config = dict(
    vocab_size=2048,
    activation='swiglu',
    norm='layernorm',
    attn_scale=0.125,
    init='normal',
    lr_head=0.0134,
    decay_shape='linear',
    final_lr_fraction=0.1,
    seq_len=256,
    steps=3153,
)
Each number is 500 + 40 x the weight over its row's rms, rounded and kept within 0 to 999. Layers, rows and columns count from 0. Numbers have three digits each. The size before them is the row's rms in percent of the matrix's.

# o: layer 4 attention output (transposed), 128x96, rms 0.214, rows 3-24,67-87, columns 0-95
# v: layer 4 attention value, 64x96, rms 0.109, rows 4-24, columns 0-95
o3 087:460518528526507433552548480556469568488552405482528506418451480476523455490487453527500465476486430546492477492479506437551542513523532524587480561477530580522454475510495514569473455466548440491513553448518488529546429522516531450519552495500528505462442540476533507532550527456496478415
o67 110:548450527505509559498482471483501486495439550546505537548580499534431547475497510483528486437492552521541478498480486506524534481491437516448494473569448412477609490482509509464502489610468538583463454526462528465581478481431515524535452582472516503555462470514528488490482487494502551539
v4 099:461463457512415518509535465540535472536546468450527546484518543587492494530465488562512516511470540477490470512523437545385494513519523510548473533515462484514514529531521491500519511492585525567449525516609441521467425474485509566494432493504477496488549505415548453525505503536529411498
o4 075:544577444508528480526466494559541479483428580463515532497547481490481535472540461485559516453474482485469442486456480452393421487464443456478525445522588520453518479522449514498492499476533492474528507586597588536450466498495543518493501567554456511500493491495507520482495517440500545504
o68 118:461457523521498508491436520435470526513598384539519455491432492508505457531487519537444446531484496544491536503518555570584562530530550519581477470506486503526468519522519494480505500537492505544456450437391488442570476521510491481529559467416538497490506499506466455538476501537519462491
v5 090:439506489512496528509568526485389532539515506544430500508535439456488568544485502440518496464455527575523573455501438480494510492444425444464514520398527499533493567498466522501475504469511500468505454439538456564494476492487439466487519569508565547489547500484504477434537553534552518501
o5 071:593418468524470539479499542463528543531544465435498483422570470511478532568553520461484504472428500513506501446524434536462462432529486545514488449506532483512541525485490474444497492505584488538566481494560519450504496463503502490444511487451532434508467551464448486443450487548587531450
o69 112:467523482511503451549524493522517439448443515562476501516495496544535478471477440509573441490577500478507457579439600475543462571453527473479470507538499475509416460515549516520493466476433518476425502474529458543510511543469525522524492474491508499536455453525498542541493580413424514561
v6 096:460489479514544551495503482487514533445493468525486585528496553523540564504499539552516579549483429464523502437499586500442540432482499423576505480565560562520415463439438504510510564556551453497506479547452521481490477559478470485524490466501505475514454479432474488543520477550496527526
o6 081:471493475542452518497523432459496550519468521564490448432493488460569475464492515513493516470475547532483467530518486488635582434545514551479442607458493444522528489531530487535525516460506547403484504517570444472512470507479536483526520480471516518556491512525504567538575477549513526519
o70 115:482429561495551491506485518528481475522513532405533576537520516517452498511507453441437471541526477521467509501468478519436409487495577435509532485533561475513499520492531529526500527559499452561547426480511515530487557478505552546506463507438508502436515564543445431536480516495575416532
v7 097:489539521471460539484594523452446491427472456528409481531554456446555504552451493502445468518524527514483475513493507465507415543511555486500546485504534428459520514569528498474478520599488502433472468528545434517538538538506454504495484494516528503518468534589466440459510518495591514547
o7 078:416474570457545513511545551472516472465550503458474462419527536498516498502509462480454508447470528508571473488512589477544468471470479469529517450429519389462487554496521477467441474469543543567435511468498509511497540522432507500452464502484396562505525505501473463521500502476566467559
o71 124:556442450539446449493467522470494544507481524493463507532481474475489535506468466472556446535523512464463470507495443531447519537502469549488509570590542507521530451514537573560502506534413447430557466501473455451439452497561481492492490509486471448468476525510494593453504482490451597430
v8 098:549410502563508505453552484546478495428488454497536509474463509500502528476460536525429507566482474518570503410503540491474463527497493481502441486499479446523533543508502455458516526420498471534588546553551511506437491533516565398509551445439453449535528473530517487502539578525509505468
o8 081:509516490500523441499475425479571488517491472448502574583516511466563448509483517465489575510556508532535475499437532434506445538538512494456544502483466541563525427491413502555522500559432462596531479523507486518506466429544454467472517526476503448517526488561496541509438443555504471493
o72 113:498478565481470495525497495533422576522471503505522424437484511516442499518553472502474444447539516494458552477544429531478539453466502529531465551541517390507503571517618505487441486495536535427478465477550458506517530506458524533562487495495496504512430490447492483467514490428570544494
v9 102:483497501512449512566463518466512444532489548492523522592522441476497492521490550490463566500459481476578476490486480430410492414551535527520437500532508480515427495529476610498456432467551550514560491451479494525493478511479540469444524440556521499560473573485473526466439474510531506532
o9 088:493527494517513500417577504422541498483518509567467555506412510531435472542510503491493481570528581567537456521545540530562466525435467506453472468491440478461521529477454522488509489539527499451536529474537538497488479465556451533588500517519543527432464498419462477508506529527449539423
o73 128:548400480466498503562401475536416505514443494471513415515535478507585479456520489509500487461458470419479543456452480490486531533565505466575561531508573517569494487458486463511507525519455512536415511512542436450523499509510492523474537479520568501537515498543471517528478483482541428525
v10 097:468561488503454490521537452455443523454506550437502426416513484529486558472540542478544470443483495556560500498475547477492473556530527454590538534458476469412485476486512471488494496490515510506499439567525538476484495528540455532468493525487549503496601522438543596465500415486458529505
o10 086:572486508497517527497511506472501551537517543499463403426463544534453466533511564540487403511519474494447484509432499495444448490487451456464552506490470470490534520463491485520558466509500504503514541517466540462432473517502480366526509509489491481504503555529468592491471528464424393522
o74 111:453504464446498486499522516521477476478486434488503567572527451441519553520486401415535548491480495488524484511518484476549561513465505523420429512508590587517477480531441487464510536474479511485480428455537498550570515476453510569482488484511500450450477460538523457500552511571559551473
v11 101:529446555516474516508485424526499485499527485495523523478434554510550448551487521463476526453508516502510524567538540480503473486574434530518496449477512480462528486493512466429523580516589500515499498497399489508477599505480411491460507550518564514479538549518487563575503443453466430552
o11 071:514480497484526522564619511500545492514448563539474450422564511560477499500516528492535509540547493505510486429480524566503476401511533500485525421525502490571455452527531472507467496521476528476499536404478506512544537525560575527522488472574498506578534459495482520517473466527562434528
o75 121:482530510548444435488469476527495531426512468452535579579554554430517499459507496468398542452465580481511490495451408484572534568523499511498505484487496498437489574489505542470456485511545411542500510563456480481529449456466498508534505513571476530456505505533482461533487537510490539488
v12 106:467502522504510551544442462477507578479529443441428554449525537469478534472512483565429531519484501551581475502511523544492448487505572467513535498503543488561471541457565559515507462535496459506484503467537483483499548495535515424455481488387460566554521471551498493564526559549503438504
o12 088:495598560479492461458498498476519496479467504505425499502506542542509496513547513544503579542430528499426470433505543449557480533451573480527497510399533472503478524519495476530507498483439536493504500492565424467489463561541499538515476516495465553508550518496532492448409560591451487555
o76 126:510416469553514467524532496508506491523557524504576509481526504503443561501497512505594472447534441458505515580477580541484492496473473461446503503525449543485536498522582553507470476538576527462589410518438513575472488434535449522560473495462535482525534526491516482535498481463551513459
v13 106:458451533472466475469435510514543484419538447487497506488542493491528483556535475440574512432501530451531462596451495443462477477483493450491506513437533530539567498489533550487528501506476491466457468508566514528480531562430507456466511564566434465486465437549474535559556482571453532488
o13 078:500548543534485567493487500528497545492581523507515600455513509496504532465529483451501435592479411497484524543495522442468544546472487448425413483472556583561498489463518425436505425488504446534491521479477487458478440487488514460481519520498504474465583521559544488490517506489509539539
o77 119:513492477443502460468582559477522422491476549516527444548491530515460523473500497540452503462459559456521482461440457535582492477569522546563542520543467450432476570550496584513491507488469512476589540517492461507496562529510539519532461489448464532557521516470482511513516527604530451511
v14 099:523555529468488472435529485465448439551475465506477467488537527444524532506478545510477478495509462537487506519559528434411517518453484494522489471460495424541572475517512488588501484485551541493435504514508531518533518471414527501475452483502465525633473448485431546468571429448501507541
o14 083:508426508516580384545452465479460437512478579467561497435548530499477559501524539560439507501467527524564442491471563472488483447544451474496498508500505505488452510507509392514494511473545469531519480480507491584540490508497511456441490474453587432497535493471464441485534506475482509519
o78 118:496490480489469565463573513568483531494484450498440482536483455558489480532521456499548513453545447474456491487482494501528484529479545477475509508462549609579570506482511637492530520523484515509509534554486485384500504504495510523583513503467391485535509526505547531505450501536521457498
v15 102:484561519416548532511407566473443482503497440490484520478537457498508517431575498467513540507445598442417565515489512491478551536447474529467507459514495454509502478504504502492533553429531496502513522495460478450449494568503530566512475491519566468476474544452521455514539466527395477492
o15 085:490454517488548511487466454541481612475459459485555484415495437531482583403499468514486542524565420447508506516503468477479562531581524505473466499502541439526528596495485535560496449517498470469502549523484464514588465467488517511531479505509433481501479478523540469491574512510485552481
o79 123:474514512555448492574529528505543459489517511454481533583526548478503435545497536460502483469438582559515483529482528552510452441439452412547541529407491523544452404537524491482518566476421496528505484542488526462523569530489478500468503563503534492492560529472520505521475458450510481539
v16 091:501522550537495452511517494501428574490535472549490484476458461514447551535535485450482563518613479468516482554475491466474592511484516531480446526509478454539514485486436517533478469505494502555469492494521443544511509554599481520403513433503499535503505450489490460568409536539514491582
o16 071:528479523507543420414534524445517441439576547439482591472539516489567506519448478474471489537475578483450459492554511480466464522530518470506507483520504513469493491488542528477505486536541537469525420554515519465484445472558476520472470567573544554528473492418497489514494544547538468587
o80 103:493551460475505572535465495525491497569461510485540450624456528546466532493621580479478504484471399588514594525523524486507525497460506446474492514517514466499464457509490500505478510479452468465487550466500527501523488489457507497472518525462459528561498512544505514492521564584489571444
v17 102:488538500475517550508427457499469515509501488542529460582458517493380457485447483427555509498456451521540463507536499521543488531516428462503491540479539482513571498582478500585463477586510533498526498500507561559507440539522549442511520529471490474551561531534541464539456492525490437442
o17 086:458453452450489491421467505539500503469516529503548497531513523561500535539523558535498490542437442491544532558543463462498531536530484489486436557462498483472487387524468531489482519567511492512543409538586552537483471463546533497568503495520590489490499470395509513475545543460453517485
o81 116:556609468508463501541543511500537468520535485513543532459486485433551535464453462542523510490599503561445495420522558471500480466449448502523575465573537464515498574532551515491528505429509541480458544484473454491556488454554456507410502500559468533526504507539478493542518543523500462486
v18 093:493523571478462501509525498479509435528477488526470514476436580465532493459510574490593480455431429484462430477490450507439477490482466551493459535507514509529518483473538512530502572494453512534536489507508522512441466437573456446502507615483512483519482508566488494605552479494571540511
o18 077:458528521442544538456499504499493557486477438523576491458546525558455576510509547493479476421527470444513478485499462592562473450460447497514526542509528517474383491521515475433487548464466405487519474515504500535478455510497563469510536544444549509438525465461542543483502455513480477561
o82 102:486479418520551470550524499576530441517496536502469516558533505474487464478534499487438511585526567534525512478495509492493503494511584507531446447518501457519596535462506478539480490511533541448481522531472507463542502531481429567572459348528499490555512492453524492474554479467459479458
v19 096:488478538491455535492423495505491496430494581490587484514456582473447516504571490497512468539488482565463482526494477538520471524502563488433432462465489548464556529466552580577503515554496512470429522464507451475519577547492469500559510436515518505447489516473487475510453555500456423456
o19 076:550535500470544517512481474510557457512471568525486563479555556453480565466505466496516509596477572506546477476506497538439483482463590499577487503476525464533553483505553582500504516504588537524480465543584470465482479495465599513484510487469554523443493494498513505433470507463539581513
o83 101:492491454530485469458530470489527564505519521471494476518500486498556440538474547494474545478526525400543550463544464478496520518569395465527510479533438567458468525488506453462507446518466546420492552475488555565531574460480452462462493584555458468517541535540487465470579499507499444480
v20 090:613521474484566438524525520493500443507460539496452507473487574520511444496492545530440452457509585496490429512535440459460487558537465484570461499482493559538488537519548542494539419531555437463517484535514499431492491495492449476398497443559502485459477509470524455554501508500480533506
o20 077:437494539516465534572506482562482538482430522588516472497452434489496493450549495453481495437547469578511527496518460493563418463457477531442492522467528491503528573511577513490533546482473520555518439452450540421546488542462451507487449479460504508535533475471505509526473556506435549557
o84 114:579473471485511533442493486482522508501583462513456509529469526476536510471503501588524489551431505443500512532520501534429573503559586501518486511442484439481514456525478530478462451488519529490423496557488520542498514492572528549554514569576420494405450511556507537468481466515490469451
v21 114:523494511516511512559510576443481442461488483506514464530439445456494512552475519462486509454498491513536503489531442555551495431535523497489504406491562541557520501553461462470577541395497488420431549517527525418506449536524563501506497575479507483499514468491525501481522553478517408542
o21 090:483472567516574535497487510478514515476510462495593499501505551471397494486464510482521497586474466488473544467566506461465505518534437430495492514547538520485447483518435545506451538448477535457548496452501444485368526479548431521538495480521475541507542518502457534534516483469591513548
o85 129:477552433511430479505521493547526505523488511480496539495522497549531472494527476555511467450555538507538496532435506570491499509486522575523465552434544445504567497514524489492570434535499486577503448533557529537601533480461578407430536499507544495545448525532540474476463540504427498508
v22 100:498495570576504493541459512555506533476481497398485520504504502462486461373518434436455481497557454479514486503514498520459537586459455509514450490557607496533514455497447515531471464514472533528559523572537507517481511512478440442504488437496557470500467508527515531493426534509536497558
o22 085:484440428474502502486527481528532481548535517479500503569449513535564511570464549472554599523565525491520523476515518418552492528482497478544491443486465488516471538487436475512523474513503514439487510511629540470473480525477446464461474476522637448457530510536443493521476492515479494549
o86 110:534582471502519496470458516472490459475490502509513528483558548470494498461544526526512489491434484513533463467482473599374486456517514495479508502577508503513444405500548489509475548535522513528501553492473504502517536444468513592535546580491431523542462539469574460508551516500515515394
v23 099:459503507575535542533476567443541498484510495479504456477557513491547455463515482485498471476503511491450535442514480440435512451548535442461548481481466431472501513521530527532536505494485428476479516511466545455504506440448449529551499453504571495575485572467500568620464514567572519458
o23 075:443482462506533461521502495493531576472495457478555555520466474517582487502580478458478502449454478482415511509507512511482473477464493466408503543511467491441466533465494421493480472451446538481574603573508479503539502561493563509515449494545434465573527484439531503500454465508532549518
o87 111:513436542466507494481466474482482437481541565497445465507549539484489487476484567491579532558614546485544490493384452455556480476538517504555497515515504600516553504535530531479500524525535432495407533467501491497467540483508487506478542572451512467453428464528539491478504514520457484474
v24 097:493475517510495489448457466587545495580526516566474519545506459454488584475586521549507464535520534488526476536547501433484475464473497434533549419490453470533441473476514548539404513443472491493499513552551480545533494495455501512516522521461488503511559474482489413530449542421515569500
o24 087:455491515507455497501500550530504516383507482508535551477613492535503480462542570516580519489537545483532469516478460553549477558504534528517456463567521506576470543464554476456496531518548450446586513515509503545597462475510458507549468476483521518537535545477500526524497469544447473435